From a checkpoint of a small transformer trained on Wikipedia.
Size: 12 layers, width 256, 6 heads of 64 (1 for keys and values), MLP 704 SwiGLU, 11.3M parameters.
Training: a variant of SOAP for these matrices, 4894 steps.
Each number is 128 + 24 x the weight over the matrix's rms, rounded and kept within 0 to 255. Layers, rows and columns count from 0.

# layer 2 attention query, 384x256, rms 0.183, rows 15-29,79-93,142-156,206-220,270-284,334-348, columns 0-63
[[133 131 134 149 141 125 124 138 139 129 100 119 136 116 124 129 114 115 129 120 141 134 134 129 123 113 151 107 113 127 144 125 116 105  95 119 133 131 121 126 122 128 111 160 117 122 142 121 115 129 148 116 147 135 151 117 113 162 147 106 139 113 150 125]
 [145  87 151 118 123 132 139 110 115 140 121 169 109 100 158  82 133 128 136 157 153 141 126 147 124 162 155 108 124 147 124 159 133 122 139  96 107 131 126 102 127 144 128 121 134 121 131 137 115 102 130 141 137  94 132 136 136 147 118 145 136 111 127 103]
 [148 113 114 145 116 112 114 103 141 139 152 119 150 136  89 130 108 103 146 119 126 133 138 135 146 127 125 131 121 139 122 159 122 149 142 103 123 104 124 113 125 161 137 138 145 137 119  71 189 121  98 117 144 144 137 131  74 109 138 134 115 137 122  98]
 [130 129 109 137 110 149 202 174 131 129 132 119 172  86 137 138 138 142 110  91 152 104 129 119 175 136 164 106 155 108 132 108 142 134 142 119 176 135 115 113 105 150 113 122 177 134 148 137 150 174 170 126 128 129 117 158 115 187  98 149 134 109  97 138]
 [109 122 125 136 106 137 142  93 124 118 157 157 122 124 154 131 117 123 105 133 134 134 155 125  91 172  94 105 163 106  95 121 149 129 151 164 137 157 136  84 133 166  83 112  86  94 115 119 183 132 177 149 119 137 153 109 105 123 119 150 133 108 170 124]
 [125 133  98 119 119 146 156 175  92 137  88 115 118 107 129 103  81 128 124 116 146 134 123  88 125 114 117  88 131 140 129 103 122 166 119 110 152 127 174 103 136 118 117 128 130 144 115 134 163 124 124 135 118 125 106 116 149 163 133 149 121 132 133  95]
 [132 151  96 117 132  85 131 103 165 121 122 129 154 191 155 100 162 128  82  88 141 119 124 128 181 132 120 140 130 116 153 140 125 133 109  71 100 127 137 148  98 176 123 134 132  91 120 156  93 149 125 134 127 172 156 154  91  90 234 174 158 137 187  95]
 [163 126 143  93 118 133 124 155 134 106 103 132 118 111 105 148 145 121 119 132 115 134 129 141 144 153 132  99 128 149 160 111 161 125  75 114 181  67 133 136 112 111 107 134 132 137  87  96 160 100 107 131 141 142 116 122 126 116 122  92 142  82 100 142]
 [119 115  99  95  93 139 102 136 164 100 133 121 139 106 131 147 139 144 118 149 117 139  95 126 176  75  92 160 122 118 129 125 163 136 147 104 144 134  95  86 108 167 111 123 122 156 102 129 166 155 103 115 124 106 116 111 107 113 141  95 148 162 112 136]
 [139 147 156 111 111 119  90  91 145 113 119 151  75 154 134 160 136 132 163 140 169 105 102  79 146 140 147 106 117 102  79 146 111 105 155 156 130 181 128  54 161  73  75 148 126 112 121 146 151 100 152  87 134 159  93 121 105 120 110 164  98 131 127 135]
 [126 140 128  99 111 101 110 120 103 117 166 115 143 136  96 149 128 123 126 108 136 112 143 134 113 152 103 134 148 139 133 109 175 108 138 120 159 114 170 153 104 152 121 147 135 164 161  92 109 118 137 151 166 100 144 132 150 176 113 163 125 119 136 126]
 [147 111 115 135  88 146 109 150 135  87 132 110 127  98 144 129 116 157 149 122  84 159 124 107 147  69 143 119 143 102 114  99  40 109 131 161  94 149  88 146  91 104 101 147 124 128 150 131 101  95  96  57 143  79 143  76  92  80 141 156 114 134 140 107]
 [126 129  86 109 124 126 118  97 148 148 132 127 173 133 135 145 174 167 166 194  95  99 114 142  94  99 129  55 116  83 141 119 111 156 156 156 119 123 146 145 143 166 101 147 119 141 131 152 151 154 181 172 142 104 115  84 167 169 141 187 150 155 156 146]
 [139  91 137 211 123 120  81 105 123 127 188 151 147 118 104 123 172 146 115 120 139 120 138  77 112 129 140 172 163 134 110 164 137 148 113 146 117 138 125 135 115 128 121 123 141 123 122  90 109 136 137 145  78 130 121 109 138 121 139 165 136  76 124 159]
 [140 152 155 158 131 106 134 123  99  89 152 126 124 117 167  91 100 119 135  58 148 112  90 142 138 151 107  60 104 110 154 170 204 127 121 113 130 160 115 142 147 136 112 137 125 138 140 158 107  91 117 173 125  71  77 134 115 121 135 116 110 129 114 119]
 [102 123 193 147 105 159 110 120 202 141  79 131  93 148 151 175 110 136 100 114 177 146 126 124 159 109 177  92  97 108 135 175  77 128 119 143 124 142 116 120 113 189 119 212  92  78 107  74 116 142 147 121 101 153 121  87 137 146 116  79  98 110 175 142]
 [ 94 157 130 112 145 197 174  82 151 134  96 154 142 124 162 163  87 132 105 129 155 130 146 108 123 146 143 126 129 163  97 151 139 152 138 118 103 131 107 102 102 152 111 160 132 104 166 102 147 129 190 127 142 130 145 134 154 147  79 125  97 143 152 102]
 [131 109  80 115 155  98 134 122 131  85 124 106 131 139 109 120 108 122 114 105 149 137 164 146 137 130 106 105 155  96  94 149  94 109 130  91 159 141 114 108 108 144 107 150 156 122  97 105 178 155 114 129  92 151 120 140 106  85 140 140 159 121 152 100]
 [105 136 143 123 112 143 141 147 151 138 122 109 115  90 156 149 114 125 103 122 147 103 111 144 145 137 127  85 140 117 127 121 123 120 135 143 134 135  81 118 140 159 110 126 138 115 150 164 164 174 155 138 125 137 100 166 111 173 104 131 105 105 102 136]
 [169 110 135 149 132  98 107 110 107 138 157 177 172 118 137 124 136 115 143 130 169 126 138 131  96 162 115  93 139 116 102 115 145 121 125 160 117 130 132 103 134 119 124 115  84 133 131 159 142 100 151 148 138 110 163 160  68 152 121 132  93 164 102 104]
 [105 131 127 130 145 121 124 122 115 129 135 123 125 124 139  91 127 153 118 117 139 133 143 133 118  93 127  91 131 124 123 100 146 158 127 135 130 145 145 139 113 135 123 137 152 117 143 127 145 152 139 137 131 106 126 118 118 131 114 139 106 144 122 127]
 [117 173 121 123 139 133 138 120 146 113 167 155 136 157 150 166 138 116 142 124 124 126 116 143 140 100 126 116 134 134 175 100 122 111 129 106 116 128 137 148 113 155 148 121 121  97 103 133  97 132 117 117 144 118 158 120 125 107 130 101 141 146 157 114]
 [122 127 127 116 128 124 138 125 130 120 111 143 148 106 150 133 149 150 139 174  98 134 123 164 132 130 126 141  90 155 154 118 141 141 122 114 142 105 127 120 128 126 110 149 118 141 126 114 139  94 136  91 110 142 156  90 153 141 123 120 121 137 114 136]
 [ 96 132 127 110 122 146 101 132 154  85 118 146 133 142 152 169 154 157 139 136 123 149 119 135 153 107 108 124 130 110 125 118 120 157 119 130 104 124 113 135  96 149 131 151 150 139 103 111 130 128 139 110 136 115 113 121 143 111 118 102 137 147 152 132]
 [127 170 138 109 125 152 107 126 123 180 121 115 102 134 139 146 126 143 138  88 121 137 104 107 119 137 134 129 107 115 117 148 101 145 118 177 121 146 100 127 150 101 123 153 136  94 134 125 106 118 125 137 133 136  94 141 126 134  99 151 132 121 123 142]
 [115 132 131 151 113 144 116 105 133 158 126 133 149 137  94 119 128  98 135 105 125 133 127 146 118 147  96 107 115 112  79 136 123  96 171 128 130  90 136 132 143 141 114 122 163 159 156 117 139 126 133 149 132 137 139 140 110 179 105 134 127 127 138 112]
 [154  84 135 135 129 113 127 108 139 115 113 111 116 100  88 111 122 159 155 129 111 156 140 130 114 130 131 100 107 144 123 135  83 125 131 114  90 136 118 150 150  90 122 141 128 121 132 117 136  88 114  99 134 121 133 137 152 108 134 133 123 142 160 121]
 [ 98 146  99  88 151 110 147  95 126 118 130 117 142 114 154 126 134 117 145 124 114 121 147 119  82 122 145  85 141 132 130 107 122 152 119 141 130 151 150 126 135 133 118  86 122 125 102 135 128 116 139 140 119 121 130 116 132 158 145 151 148 139 139 110]
 [ 91 152 118 156 132 133  99 136 122 128 153 104 131 131 132 134 152 160 136  99 158 101 124 114  99 115 138 146 112 136 133 147 103 151 133 159 126 109 116 136 119 133 128 143 133 106  89 113 109 147 137 145 132 126 133  89  91 142 160 124 136 117 136 137]
 [141 119 144 152 144 112 125 111 136 100 127 138 132 144 117 132 123 126 158 163 151 112 156 145 104 148 111 111 112 126 124 142 165 150 129 129 138 143 113 120 132 126 109 119 110 141 130 146 104 123 118 152 150  98 111 118 122 140 125 121 111 133 112 130]
 [134 122 138 115 132 134 136 128 141 103 131 156 128 119 119 162 145 130 144 126 126 119 135 129 114 142 140 137 121 142 109 126 138 136 139 128 134 136 104 101 118  99 136 134 117 144 116 107 159 129 123 127 161 134 137 113 126 123 141 137 132 140 146 110]
 [ 91 103 135 138 129 112 149 128 118 116 141 128 122 103 141 133  88 108 132 119 166 102 151 112 141 141 141 128 131 133 133 121 140 100 131 138 151 137 131 122 119 140 116 163 126 138 110 113 130 145 170 114 111 147 125 128 125 160 127 108 110  93 137 111]
 [156 138 139 112 118 112 128 103 145 130 116 166 127 119 156 117 145 133 141 145 134 118 120 140  86 162 125 129 125 167  98 163 131 106 123 103 109 132 115 130 101 150 163 123 131 119 138 120 126 113 156 138 125 115 124 127 136 128 112 130 134 111 126 144]
 [139  98 114 156 132 126 114  99  90 170 142 132 162 131  97 129  98 100 145 106 130 131 160 135 129 139 104 141 130 154  92 142 110 152 154  96 126 115 109 123 117 162 138 127 158 129 126 104 157 126 131 121 124 141 148 145  92 103 116 114 122 148 143 100]
 [139 112 107 156 121 152 170 159 118 155 148 135 134 100 136 141 145 137 113 105 158  94 134 147 149 112 178  94 136  91 132 129 146 122 137 123 159 155 101 129 107 158 106 125 167 130 144 138 142 185 149 120 110 128 102 164 108 191 115 161 138  92 101 136]
 [133 127 111 133 107 137 140 126 123 138 131 155 130 136 163 128 117 135 109 154 122 153 148 139  69 141  96 102 158 104 125 140 155 130 111 124 122 150 152  94 149 166  81 134  83 109 103 132 186 153 146 138 126 125 166 137  96 121 118 145 128 143 125 117]
 [111 150 110 119 122 137 162 165 104 128  97  92 113 116 132 113 100 149 129 117 135 132 137  92 108 115 110  89 142 139 124  99 130 144 116 120 147 113 188 109 113 120 126 122 133 147 104 107 162 122 118 145 126 134 129  98 149 150 128 124 120 139 116  92]
 [125 159 106 105 125  80 145 108 169 116 126 144 158 190 147 116 163 153  96 115 144 100 120 115 157 148 111 136 149 129 139 125 118 142 114  72  97 120 136 132  94 168 117 132 106 100 131 155  91 138 115 124 149 166 186 139 110 105 217 164 158 129 143  95]
 [160 119 144 103 104 136 141 161 125 100  93 130 108 112 120 134 138 154 111 138 119 120 129 143 139 152 114 125 135 158 164 117 149 119  79 103 163  82 127 133 129 112  85 124 108 134  99  95 180  98  96 141 142 137 124 123 130 108 136 104 137  96 109 154]
 [111 123 105  94 104 133 103 120 170 109 127 121 150 115 133 130 136 157 116 151 133 145 122 122 166  85 103 138 133 110 120 102 159 145 160  92 147 141 100  83 107 192  99 108 123 146 105 105 154 160  98 124 109 117 137  94  95 138 134  97 161 151 117 135]
 [148 160 155 107 111 119  98  98 145 127 105 151  78 151 144 135 162 121 154 130 162 110 101  98 124 154 156  95 113 108 102 123 118 113 142 168 118 186 123  82 161  60  94 137 118 103 125 144 158  95 156  93 139 163  99 122 122 117 114 135  82 138 146 135]
 [112 138 117 112 121 102  97 122  96 129 159 104 124 141  87 147 132 145 130 124 132 123 164 157 119 127  98 123 145 135 149 116 143 129 136 122 151  96 161 153 110 145 108 137 137 151 157 111 118 114 136 155 148 113 139 141 146 173 117 151 120 113 131 123]
 [144 105 117 116  84 136 119 160 131  89 136 116 113 109 136 122 117 151 153 135  74 159 126 118 147  82 143 117 140 103 121 111  53 132 119 169  84 140  84 139 101 106  90 170 119 132 138 121 102  83  92  65 129  82 124  80 107  94 145 170 114 129 144  95]
 [146 148  81 114 129 114 147  88 146 150 121 129 154 120 120 106 156 133 163 164  71 103 114 140  93 117 115  73 115 104 140 146 143 158 136 162 104 127 143 146 138 135 130 137  96 134 144 136 142 142 186 159 146 100 105  99 167 165 152 158 153 155 146 140]
 [131 114 132 199 126 121 100 112 123 138 183 138 137 124 115 134 180 133 118 128 124 114 128  78 118 138 148 162 144 139 101 127 141 135 114 150 117 126 118 129 112 126 136  96 135 110 102 100 130 137 129 142  81 115 110  78 144 125 151 144 122  90 131 145]
 [ 59 125 149 150 142  82  99 102 123 123 140 135 137 112 130 163 169 112 161 112 118 244 113 137 145  94 145 119 100 129 114 110 136 174 132 156  94 149 144 124 108 117  97 134 155 116 126  85  77  86 174 134 121 158 142 175 116 182 154 149 137 165 144  62]
 [120  35 143 113 153  78 137 116 207 140 144 145 136 105 181  95 120 132 156 178 194 132 103 216 118 122 177 147  87 142 154 128 131 146 107 200  96 162 189 162 245 114 157 105 126 116 160 158 152  39 180 158  85 156  87 162 151 121 153 104 102 144 132 155]
 [133 122 150 122 144 112 129  92 161 107 155 148 148 136 139 138  88 105 144 147 198 145 116 159 159 144 131 133 124 152 141 138 136 174 140 130 147 117 151 115 127 119 114 112 136 149 150  71 122 137 141 119 108 124 132 141 142 124 157 146 134 175 141 136]
 [106 198 143 143 156 114 120 137 106  89 129 104 124 169 156 109  80  75  92  87 158 146 131 100 119 161 103 158 148 146 127 157  71 161 150 118 143 124 131 132  88 128 111 113 157 117 109  71 128 154 100 117 134 122 161  77 119  95 159 116 129 103 143 121]
 [108 133 142 118 135 152 147 122 109 124 114 156 114 129 158 126 141 157 119 103 111 127 118 125 131 108 122 124 110 126 138 124 165 139 127 143 131 136 102 123 142 143 136 133 118 138 150 113 165 116 123 159 165  97 120 129 108 134 132 161  99 127 134 106]
 [117  95 161 140 149 112 152 105 147 150 159 111 105 149 138 127 130 128 136 126 171 113 137 147 114 102 120 118 118 142 128 115 121 134  93 143 109 129 113 148 144 127 119 157 122 124  83 135 141 117 129 185 129 123 148 162 125 153 120 125 128 143 118 102]
 [100 139 122 128 161 125  77  94 139 121 148 107 114 131 123 131 116 129 136 132 131 122 146 119 117 122 124 136 120 123 138 109 135 154 108 129 137 133 112 111 118 129 135 129 140 126 136 143 138 149 134 131 131 129 137 151 134 134 114 110 121 118 116 121]
 [122 104 149 154 115 113 130 100 145 118 148 134 110 117 126 129 121  93 156 147 137 119 121 120  97 126 128 121 140 165 146 128 127 100 153 133 128 123 131 108 174 144 119 128 117 122 114 138 109 108 129 133 113 146 127 128 121 148 162 119 138 137 141 127]
 [127 128 128 128 136 121 132 123 146  90 132 135 135 136 126 113 114 109 139 164 108 121 136 162 137 150 143 155 109 130 151 129 143 144 113 104 131 102 140 114 124 122 108 138 107 122 129 123 108 116 118 146 122 107 107 150 122 129  80  92 139 152 148 126]
 [119 119 144 131 142 134 133 104 123 126 155 115 114 106 104 111 121 148 138 114 145 137 144 118 102 110 155 105 116 127 140 125 109 136  96 138 130 142 122 134 155 164 161 154 132 127 121 146 114 131 119 143 118  98 123 134  86 118 110 137 134 115 130 138]
 [145 117 134 157 113 146  99 116 133 140 120 135 128 115 136 138 117 113 133 112 126 157 125 109 114 109 127 108 130 153 134 156  99 104 112 137 128 148 149 145 121 150 129 111 131 130 119 110 121 121 125 153 130 144 121 104 140 134 172 138 162 131 174 164]
 [127 145 134 128 116 138 123 122 135 123 141 124 135 116 117 162 136  91 150 123  87 112 119 120 114 141 131 114 151 137 129 108 107 121 128  99 134 139 144 126 135 106 119 116 114 127 105 119 140 126 137 138 139 159 159 126  77 159 122 115 141 108 118 121]
 [ 98 123 101 127 119  97 136 109 129 136 135 137 116 120  89 104 138 135 113 141 137 125 132 154 104 142 150 157 138 110  94 114 154 138 131 139 123 143 162 146 112  86 135 120 125  90 125 134 156 135 144 149 142 156 130 153 108 128 125  98 140 142 133 130]
 [146 134 127 110 149 125 121 111 119 101 128 134 155 125 141 161  92 157 134 109 129 146 151 150 140 149 105 142 108 117 114 132 167 141 124 126 149 116 120 115 140  87 143  98 127 122 122  99 126 125 121 114 104 143 125 149 140 135 143 180  99 119 150 127]
 [139 111 116 128 141  96 136 123 130 131 140 119 110 126 115 119 116 150 117 125 118 132 106 144 104 111 129 105 111 130 133 128 122 152 129 137 119 136 151 112 171 147 122 159 142 146 112 122 126 134 145 150 113 150 108 134 126 136 130 140 154 101 168 144]
 [123 136 131 102 143 127 151 136 147 127 128  79 108 104 113 111 116 117 127 136 101 111 128 102 126 137 114 132 113 157 144 118 134 123 123 114 131 103 134 137 102 117 146 155 157 155 159  96 147 123 111 107 196 149 142 103 111 113 128 138 118 139 123 117]
 [130 111 139 137 145  95 128 133 155 169 110 130 134 104 155 116  98 121 157 146 115  98 128 172 134 141 124 161 131 144 122  68 139  97 131 132 145 144 112 106 124 111 104 143 159 119 159 106 129 123 184  93 145 135 170  96 122 186 107 104 111 105 136 133]
 [148 102 159 145 122 136 144  95 130 115 128 133 155 105 128 125 131 147 131 147 145 138 130 114 138 155 135 132 128 149 111 147 136 153 139 107 123 100 119 115 125 124 103 135 149 131 124 108 140 116 138 133 146 131  91 139 136 137 116 143 129 128  84  86]
 [128 123 108 121 138 119 114 120  89 155 174 130 144 147  78 157 122  93 162  98 108 143 153 143 108 139 110 137 144 156 112 137 100 137 139  95 102 125 104 111 108 183 108 122 151 131  88  90 180 135 124 122 116 138 156 161  78 110 113 117 126 136 141  68]
 [130 133 110 135 122 145 174 194 158 145 123 117 139  90 169 144 138 120 109  92 181 119 114 104 139 139 176  96 163  84 141 129 120 128 153 133 137 137  97 127 136 150  96 130 166 117 137 139 149 160 158 117 136 120 114 170  92 186 126 151 118  99  93 138]
 [121 135 149 120 124 145 146 126 114 117 160 171 138 144 176 144  96 132 103 137 116 140 157 136  57 138 132  80 148  87 138 137 109 124 115 120 127 172 140  85 145 173  83 155  81  99  93 136 159 147 157 150  73 142 185 157 118 116 122 137 140 115 158 127]
 [109 161 105 127 136 132 150 192 136 149  69  84 115 111 129 110 101 157 121 126 135 124 143 100 118 120 107  80 148 151 116 151 113 171  97 124 166 131 195 121 106 125 110 121 118 150 108 130 177 109 112 131 125 124 127 144 151 140 143 129 111 126 120  90]
 [102 164 112 116 130  77 149 106 174 114 115 148 139 190 163  93 161 131  89 149 127 106 129 116 148 147 131 153 139 123 161 141 117 115 129  41 128 129 135 134  72 168  80 135 140 124 101 162  71 122 119 129 133 152 149 146 124  99 214 152 166 111 166 100]
 [138 116 151 117 119 130 131 133 133  96 108 138 132 118  97  97 132 121 120 146 114 137 120 162 134 140 136 137 126 139 161 118 159 123  74  98 167  79 117 131 158  86  78 132 113 134  80 125 154  92 124 132 155 160 113 143 126  96 115  81 128 103 119 152]
 [112 129 113  98 102 129  99 155 160 120 136 110 136 114 131 164 142 163 109 164 137 133 130 132 134  98 112 128 147 102 127 118 166 115 140  94 135 141 103  83  97 176  90 137 133 135  93 123 156 150  88 106 102 108 149  98  91 119 140  94 144 115 126 128]
 [153 169 142  71 110 115  92 114 129 136 128 124  59 158 145 153 141 125 158 128 181 112 125  87 123 142 166 129 137 102  90 112 110 104 139 154 122 187 117  62 173  75 104 142 135  85 103 135 171  91 149  99 128 136  87 111 113 110 102 145  94 137 184 127]
 [117 136 135 139 106 106  75 128 100 140 152 115 113 151  83 130 116 152 130 116 113 112 139 148 113 143 127 105 113 147 119 119 153  98 146 107 136 104 171 142 114 131 124 139 109 166 144  87 110 106 149 140 166 125 158 141 133 149 142 141 115 129 145 101]
 [165 122 122 132 103 180 116 147 149 108 106 115 111 101 153 144  97 138 148 119  59 146 123 119 155  69 140  97  96 118 128  93  50 114 126 201 109 136 110 148 101  62 105 151 123 142 137 119  95  90 110  49 161  92 169  90 104  91 129 144  93 129 150 101]
 [132 164  88 104 124 116 146  88 133 135 138 122 167 121 139 131 148 102 182 153  70  88 116 135 115  97 102  74 102  86 132 146 143 172 162 180 114 107 141 136 132 130 122 136  99 109 121 145 129 145 168 172 121  89  82  70 176 174 102 200 137 181 143 148]
 [103 109 127 207 121  94 118 118 118 143 194 133 135 143  92 156 175 139 109 103 123 127 151  85  93 132 148 171 148 142 115 157 129 155 134 148 136 139 122 123 109 124 124 127 129 121 115 102 110 148 114 152  77 131 138  85 156 125 130 159 137  74 106 156]
 [140 149 143 121 124 168 145 149 148 103  86 100 142 132 107 158 170 113 121 134 122 165  85  79 225  55 168 131 130 122 106 122 133 105 107  97 135  89  91  74 152 108 111 131 158 124 154 133 200 132 129 124 154 116 100  81 123 140 133 141 104 101  97 140]
 [149  95 108 112 160  98 127  79 180 129 103 130 124 125 166 116 113 108 146 175 139 101 155 164 130 136 156 118  90 156 122 137 140  92 127 177 101 158 172 130 140 156 146 139 166 131 134 132 142 132 197 132  90 168 130  84 160 151  96  91 100 148 134 102]
 [165 139 150 117 156 120 147 118 179  95 123 104 163 103 156 143 103  94 129 116 173 140 135 134 168 129 110 126 141 166 129 117 104 160 187 135 145 140 117 126 149 147 120 138 149 123 143  82 113 117 164 130 132 104 120  73 130 142  81  89 120  94 125 127]
 [155 142 131 128 128 104 127 127 121 102 135 112 137 169 118 159  73 134  99  97 149 151 147 119 173  84  96 132 123  90 127 127  82 179 138  74 167 114 136 113 119 149 126 136  94 137 104  63 102 107 130 113 137 121 157  90 102  88 153 166 106 143 145 105]
 [125 135 135 133 108 160 146 144 123 134 109 119 147 118 134 148 124 129 124 101 119 115 153  85 146 113 124  77 150 109 146 140 131 147 157 144 138 129  90 156 129 145 119 141 131 119 153 130 145 120 131 100 101 149 119 141 109 157 104 137 130 132 114 155]
 [124 147 142 145 122 106 124 115 120 113 148 166 140 122 147 111  99  91 150 128 147 129 146 153 103 157 136 103 124 113 117 108 141 148 141 113 140 148 137  71 130 168 106 127 123 135 125 128 167 140 156 161 107 143 123 149 126 110 109 133 115 146 115 113]
 [138 155 145 116 145 132 141 114 108 130 121 102 150 123 156 121 110 103 122 134 133 108  88 102 109 100 119  96 128 128 103  92 133 135 118 145 123 118 166 106 117 115 146 121 142 138 117 113 141 140 148 124 151 126 135 149 118 145 112 105 126 103 123 144]
 [131 118 134 111 148 108 125 119 143 116 133 151 138 153 203 106 149 120 145 126 144 136 111 158 108 134 120 143  99 135 150 117 134 149 135 108 110 124 132 135 119 128 108 122 145 125 127 123 101 116 133 131 126 165 130 119 110 133 175 117 136 126 141  92]
 [134 105 125 125 156 102 146 106 149 114 140 130 108 116 120 121 116 142 140 164 101 110 138 174 101 163 157 143 114 161 174 140 157 145 104 112 130 129  88 131 146 111 101 135 125 137 109 122 141 119 142 144 134 166  93 164 104  98  94  84 124 115 114 120]
 [ 90 143 127 146 127 128 130 134 157 125 135 108 142 128 122 122 134 119  99 138 154 151  99 111 146 115 119 132 148 172 138 129 130 137 133 105 131 102  90 101 109 143 147 129 136 153  89 127 140 132 131 119 123 135 120 115 117 117 134 106 134 121 118 164]
 [ 82 167 166 114 104 153 102 111 143 161 113 143  88 150 143 154 131 134 117 121 137 132 104 105 123 117 144 130 116 116 107 159 110 131 115 126 118 169 145  83 130 128 112 135 122  88 105 106 156 101 132 119 120 151 122 127 128 116 152 135 132  85 157 140]
 [115 127 135 126 110 109 135 124 102 134 140 150 147 127  98 111 123 130 123 147 134 144 157 147 118 111 132 113 121 148 140 123 138  93 140 139 138 102 150 140 119 146 153 120  90 122 137 106 135 124 136 140 149 143 176 122 100 164 134 134 117 132 179 119]
 [163  76 136 113  93 114 157 126 145  79 116 117 119 130 132  93 117 139 131 114 108 126 133 144 127 101 131 118 118  88 109 174 112 108 129 145 108 111 126 156 111 117 123 146 129 161 146 120 132  96 132 100 136 150  91 123 112 129 107 128 120 155 150  88]
 [131 133 104  99 150 116 146  78 137 128 132 116 139 105 137 133 135 127 155 119 107 132 105 176  98 102 145  93  98  92 142 118 133 168 152 135 120 123 129 127 147 124 116 130  81 154 129 133 101 114 171 176  94 136 110 131 129 162 123 153 143 150 167 114]
 [103 109 105 151 154 104 107 108 140 174 147 134 127 119 150 156 163 106 131 141 129 139 129 102  98 107 155 148 130 119 158 156 132 157 110 152 102 159 125 109 107 109 110 120 147 118 109 109 108 138 132 162 115 136  97 107 141 124 137 130 153  83 106 120]]
# layer 2 attention key, 64x256, rms 0.165, rows 14-28, columns 0-63
[[104 114 147 157 130 140 124 124 118 109 133 122 135 100 118 121 105 138 144 130 117 108  99 117 124 116 139 125 124 141 158 132 117 131 137 102 137 132 133 155 131 121 125 171 114 137 107 150 128 149 121 139 135 128 139 125 112 119 102 108 129 135 140 131]
 [153 152 127 104 140 121 115 106 141 106 124 119 112 164 105 154 143 114 137 125 110 122 144 128 100 107 134 115 119 122 148 126 134 113 110 106 123 136 135  97 120 139 136 112 137  93 117 132 140 122 121 121 122 147 122 114 119 113 127 142 120 133 130 132]
 [ 74  73 122 138 134  67 143 146 155 121 122 132 121 140 123 112 139 101 133 139  98 131 130 148 173 189 188 132 112  96 101  97  86  83 137 111  88 117  84 135 112 104  97  94  89 162 103 108 114 126 141 136 158 138  93 156 155 124  96 113 174 111 118  94]
 [129 154 102 164 137 110 158  98 153 108 150 161 114 108  97  88 176  80 136 149  69 121 122 158  84 130 132 123 117 160 133 132  92 116 167  82 144 160 164 109  96 135 125 136 128 102 102 116 157  88 122 114 163 138 132 130  74  93 145 108 122 121 120 112]
 [ 65 121 140 132 145 142 165 193  93 150 144 154 167 145 159 113  96 132 110 113 161 143 125 136 127 119 118 126 144 119 130 134 120 130 138 133  90  98 101 134 146 101 152 132 156 172 138 177 129 118  97 133 122  82 178 119 210 171 152 123 128 166 121 123]
 [129 119 141 146 121 154 118 119 144 178 162 157  93 101 157 129 118 128 106 168 131 161 124 137 117 125 139 139 147 131 123 157 145 176  87 121 118 135 125  83 121 136 129 157 143 121 138 152  90 109 138 164 164 125 182 146 135 130 133 150 139 112 160 177]
 [125 147 157 149 159 100  92 177 173 143 104 150 104 122 176 165  84  99  87  82 157  88 138 123 114  58 131 160 188 134 120 120 154 157 128 105 142 165 163 123  70 123 144 118  79 145 142 155  88 124 101 109 116 106 127 113 156 107 122 125  79 127 157 102]
 [116 157 129 160  94  87 140  65 131  85  99 166 109 102 165  76 113 110  78 146  97 133  81 113 136 198  56 101 135 162 120 128 122 125 142 180 162 142  97 111  41 129 141 129 177 119 103 173  97  99  84 211 136 134 142 158 159 140 188 175  66 141  99  89]
 [142 124 101  87 139 142  73 156  95 149 125 198 108 101 127 104 148  61  95 134 114 161 170 161  92 140  76 140  87 145 145 135 157 121  86 130 129 136 125 118 135  88 143  91 195 127 143 196 204  67 107 116 109  88 142 156  90 113  90  92 117 136 106 180]
 [151  95 154 110  80 188 158 197 173 111 159 147 177 116 137 148 210 116  73 154  95 125 118 128 158 125  75 123 108 108 145 104 165 107 131  77 137  97 174 150 152 134 136 169 131 111 134  89 111 120  90 118 101 121  82  78  56 118  85 133 122 156 141  70]
 [157 139  82  55 119 118  76  97 117 106 134 163  72 178 173 132  99  83 191 165 203 146  78 123 125 149  67 126 154 152 146 144 155  92 130 157 118 147 127  68 122  67 122 203  98  80  59 138 189 125 176 131 123 135 114 112 130 133  74 135  93 139 186 149]
 [148 193 136 135 136  76 121  83 116 123 143 114 129 115  85 111 162 135 151  70 132  81 152 186 135 127 144 149  84 101 128 146  95 148  77 131 138 135 110 170 138 104 150 152 106 150 183  72  82 107 121 124 141 107 101 182 149 138 132 193  80  97  49 147]
 [129 141  91 132 107 133  78 132 115 158 126 113 120 122 151 119  95 158  75  73 117 115 157 125 128  98 134 138  94  71 136  64  36 197 159 193 135 145 128 111  94 127 102 125 110 114 152 135 120 119 111 147 134 132 131  89  72  81 135  86 136  70  95 138]
 [143 127 142  93  85 161 119 103 125  98 157 125 157 156 118 136 119 121 187  97  93  89 154 145 164  74 128 144  86  49 152 125 146 156 196 156 141  79 136 149 138 111 123 120 104  37 105 160  96 182 192 191 124 108 152 106 152 126 101 186 107 181 161 170]
 [133 134 137 171  98 107  67  89  75 140 146 141 156 170  88 159 144 196 103 104 114 151 123  81  62 200 140 141 117 109 107 114 204 185  46 114 137 162 139 123 177 131 120 114 142 135 124 160  78 146 154  65  99 107 106  96 175 110 116 179 144 132  91 180]]